{"n_kv_head": 2, "d_mlp": 256, "vocab_size": 512, "positions": "rope", "qk_norm": false, "bias": "none", "optimizer": "soap_variant", "lr": 0.00703, "beta1": 0.95, "lr_head": 0.0101, "schedule": "wsd"}
Each number is 128 + 24 x the weight over its row's rms, rounded and kept within 0 to 255. Layers, rows and columns count from 0. Numbers have three digits each. The size before them is the row's rms in percent of the matrix's.

# layer 7 MLP up, 256x64, rms 0.279, rows 197-218, columns 0-63
101:154130145169109083121111134111161113107165112152175135141126113133129122120112163120135100179139121085125102104156083109130174091116123147141138078133131143105139146120080088102132137124119139
088:093086091146137132136137156121145106109133086137179157146141154156111109096124142127143141122083104124124120104143124142135113138140130147120114091132118168155112095191070115128094151097129141
102:140085108141096161137163097118156127176122141185121115094130120139133125115105113097119114151134140121124137097160085140148164105106183139152110147099115127122137093138131150114126131146068106
103:180114133151110140154141135126126091130144115157063103098097071125115149123160131138096107154089118171118126143126156098135148128139083132147162124102130121159128138098146116099118138165136142
115:119109091102149115122182119122103191134116107131145113130141130099113127170141141140083087142157112145144118135135165143130159130107115112152135126127110140164088133120069161134075116136149142
104:115129132106149126112137136059113171163147140130112147128152117099155175162133156120148146157115131171104134141176182179091138113156111117150142096129121123113130119135119114139112109139094127
102:144146152138105135157157172086139106098145136106130127145157124097131120097103135120132145156064089190155131149171117108143108134136150105118150149095119154150111124082128140111155109126134124
097:101100093083079130102162118127127105115089112157088115119122161125113135148132111117113155112156114105167117073095087126148136138139119139074138104163092128142157125127154143124127164133123136
100:108132119113166124132163128088143128175133109117090137120137143086134165161090167144093133125124198123110096139190122122106148132135119121161163125133132126134144121123157142097120126097112154
097:105153085106132120102131143122120162100134108113170109142139137081108142156102155177086116130112130125137110066127112137096126172161137115122159135168101086130132146087119127111111108136142120
097:162145117117147135136086170097129102117137169112168139112121111108077113114162144134162103163119102124108105133140131101127120152169115165119111143093128113110171094134139080126103131143173124
103:078152102110119081152131108091147106123112129145107142119099138118102158180156123176123149101179106176102145169142119127123113073132149125119131098119123154140154124145098130137140123128130109
096:118113121127145109153138113113165137073170146106093143149142083139136179117132095133103104157146129141111141121145111096124135120117102083171150139117109104123146098110113171171104106162140104
112:146134093158071114146133169124136112101159169126110114121161159125112115109119161114121175167103148106112128138135142133126146122138096123163121087100105149140094091159144155155111082134110119
106:126121087088112145168141135131103128143124140166121154127111114159091158110122162151095132127158121136130093136130159119108135116130133120109139094114123136124111087087085145176144121132060173
103:159087137163132094174123117120156080142156110137090145096131179117148137091132107167120102140144112106137134123158101122104128133102140125156114149084164099135162108129135095135170140134112124
090:132123160103137093114078135123147087112135118151104168112152121124097135076131123142098150112138130148148137127114163135172106121136104106131151152139135099191103146118093144081142156099150114
107:144160122150118105097126137124146129116134137126125083095126128142094132155158115159179135099163109103130109094130189161162118118135123100128108107156091121186161119110165141122163132122145141
103:065142144149131110150121139113134130132130160122117146106112155148122106151067079153116121107130136181067143160179166119151132110104127140128126117125124133142143135154118104112090152104151120
100:138179089102138161088150180140122154133113125109146125140111143139120104126109117121100122106111157104129158079129119104110142112127127148103138085139106115126119163112101107151157084121157191
090:168159099119111137100137140118139097124088109129096128128072109110121139116137136130135139124152125097124138087151112158133135141193098133099079138142165139131175105150155159099152109113110100
093:122126140140082105142136105103125117117127077162164129123168130097098174099106130132113139154157104122160161123174125143131124140117140137159126086117135140107103156103087150108106147090164162
# layer 7 MLP down (transposed), 256x64, rms 0.271, rows 197-217, columns 0-63
100:178115098145144093140131130139106126145111146114163127114120161128144134103105157110137102103118114136134089169074182140114118146113107097199129129099143113147140120125170117144104139135105096
096:146139166149148133129119122150130138114172117166098136155153126120140115107165132159105084101146083171106150106121142082106162151126103148186107130111118106130127161128136131176108098110122126
096:113093129106132158151127158148127113128066134100113106106100152101095130164101138108143149117088129170164120152127111121123064145098124109154169117115160135132102124115134119179104110122145126
100:133150137107090121134100109119117128123130148171117129156093122125107085128164155144129168111125121106103131167077096117116141200103104123153153076113131153104101113109124136125093120109120107
118:173157142148091113094174158154162105132129147122126100111111122119138115173122124072120127131113122100130092112146118119182110155149130104104098143137123084135123125078130084131130150122136102
101:111184192136103126120135111147156091147134163162143136088123139160112092136158114116087158128150105134142136143135104133177090135130146149130113094118164140094117149115148115151113115105097123
105:149137094128159106140153087142092153134107127160133131164111089100133181130134096116102123087119103114105123123130163116164172173106087153126132135148133113132110145155135149118184138113109138
094:111124155162150142102118153133141177134180117112175145128111088104136112115129116130143085195126119126111141148112129091113114108095148140117110139115144077139129101082095106141130097107121120
110:150101204127122149161150139149112167118118120136128129119151127143155095080135142118145147104145127181147121137151115132129148093112077111090136119148150133098123144171074104126123126111140127
101:110178125090154129135157146094098149152136138109145122104153157133153121125138129149156089142116134129131096165147127161120116092118156152127097113176077112123136081146133091096143169140118110
098:130129149123084153121177131102104129149125142149120120112143122128114186181102140119118152126130115131113144068116115105143086151120129134157133192087172110123150103157103133129112129140132100
096:108125161134118119086160097082129145131110132101072143158163166147152128137083139132120099175092117115143135114135121147116150187160120086118127147141123110114116116120150115102128151107091122
098:158127111112142150129162124113137087129102177112167139167112116122095118108158106125108132118182131153123113150096125148102183120094158115153142147121115130155093149111104164091107116106096123
094:148149115095155118160154141142169144110181134098127144131151138136151156120134150107116138093171134166128091105121118111116129150177144118132106159166137141142148097164170178124120127153160113
113:174132127147141135114130172142143116138102159131123095132150120181103151085121077147162119115114140149142147136118106119131119158109122123151101157092159136172097106139100175120165097147156119
106:128123114126096166127135132134150146139119092153124119137107159141111118098094148115107124166102096106089121119099159209140115143100086110127082141150137127160126151142144155141118092141103158
093:106133165119116157141151114161128113137153079099113106165137149125125084154142142156122176154130137135106149146165149073085116125162139129141141156168140157096165116125146147132140117151141159
098:076146149131136112085150137131136164153116085140159144143112129119149103104126147108142176130101125133096133127164083125148102135127139145114125126111180147061105155156131159140158113139144146
104:147154114111093097122178110143145124153114159128109105088135137147141111122173119136130099193162113163134112181148132125091094127110122111149140122109158151136137143159104123131103178125152126
104:173154113116121152180143096132104133102147141132079099097093120115130146154149120097114074133137145112089127181123117161122136104145137138126140135129153108107148153122111094152145073148129138
080:115093119096090115161116146109153139092165142141133149133167143177111108106139106136100176126106158104119098141094130116134121098104157146162146134108084133152102145127096081137128119100155139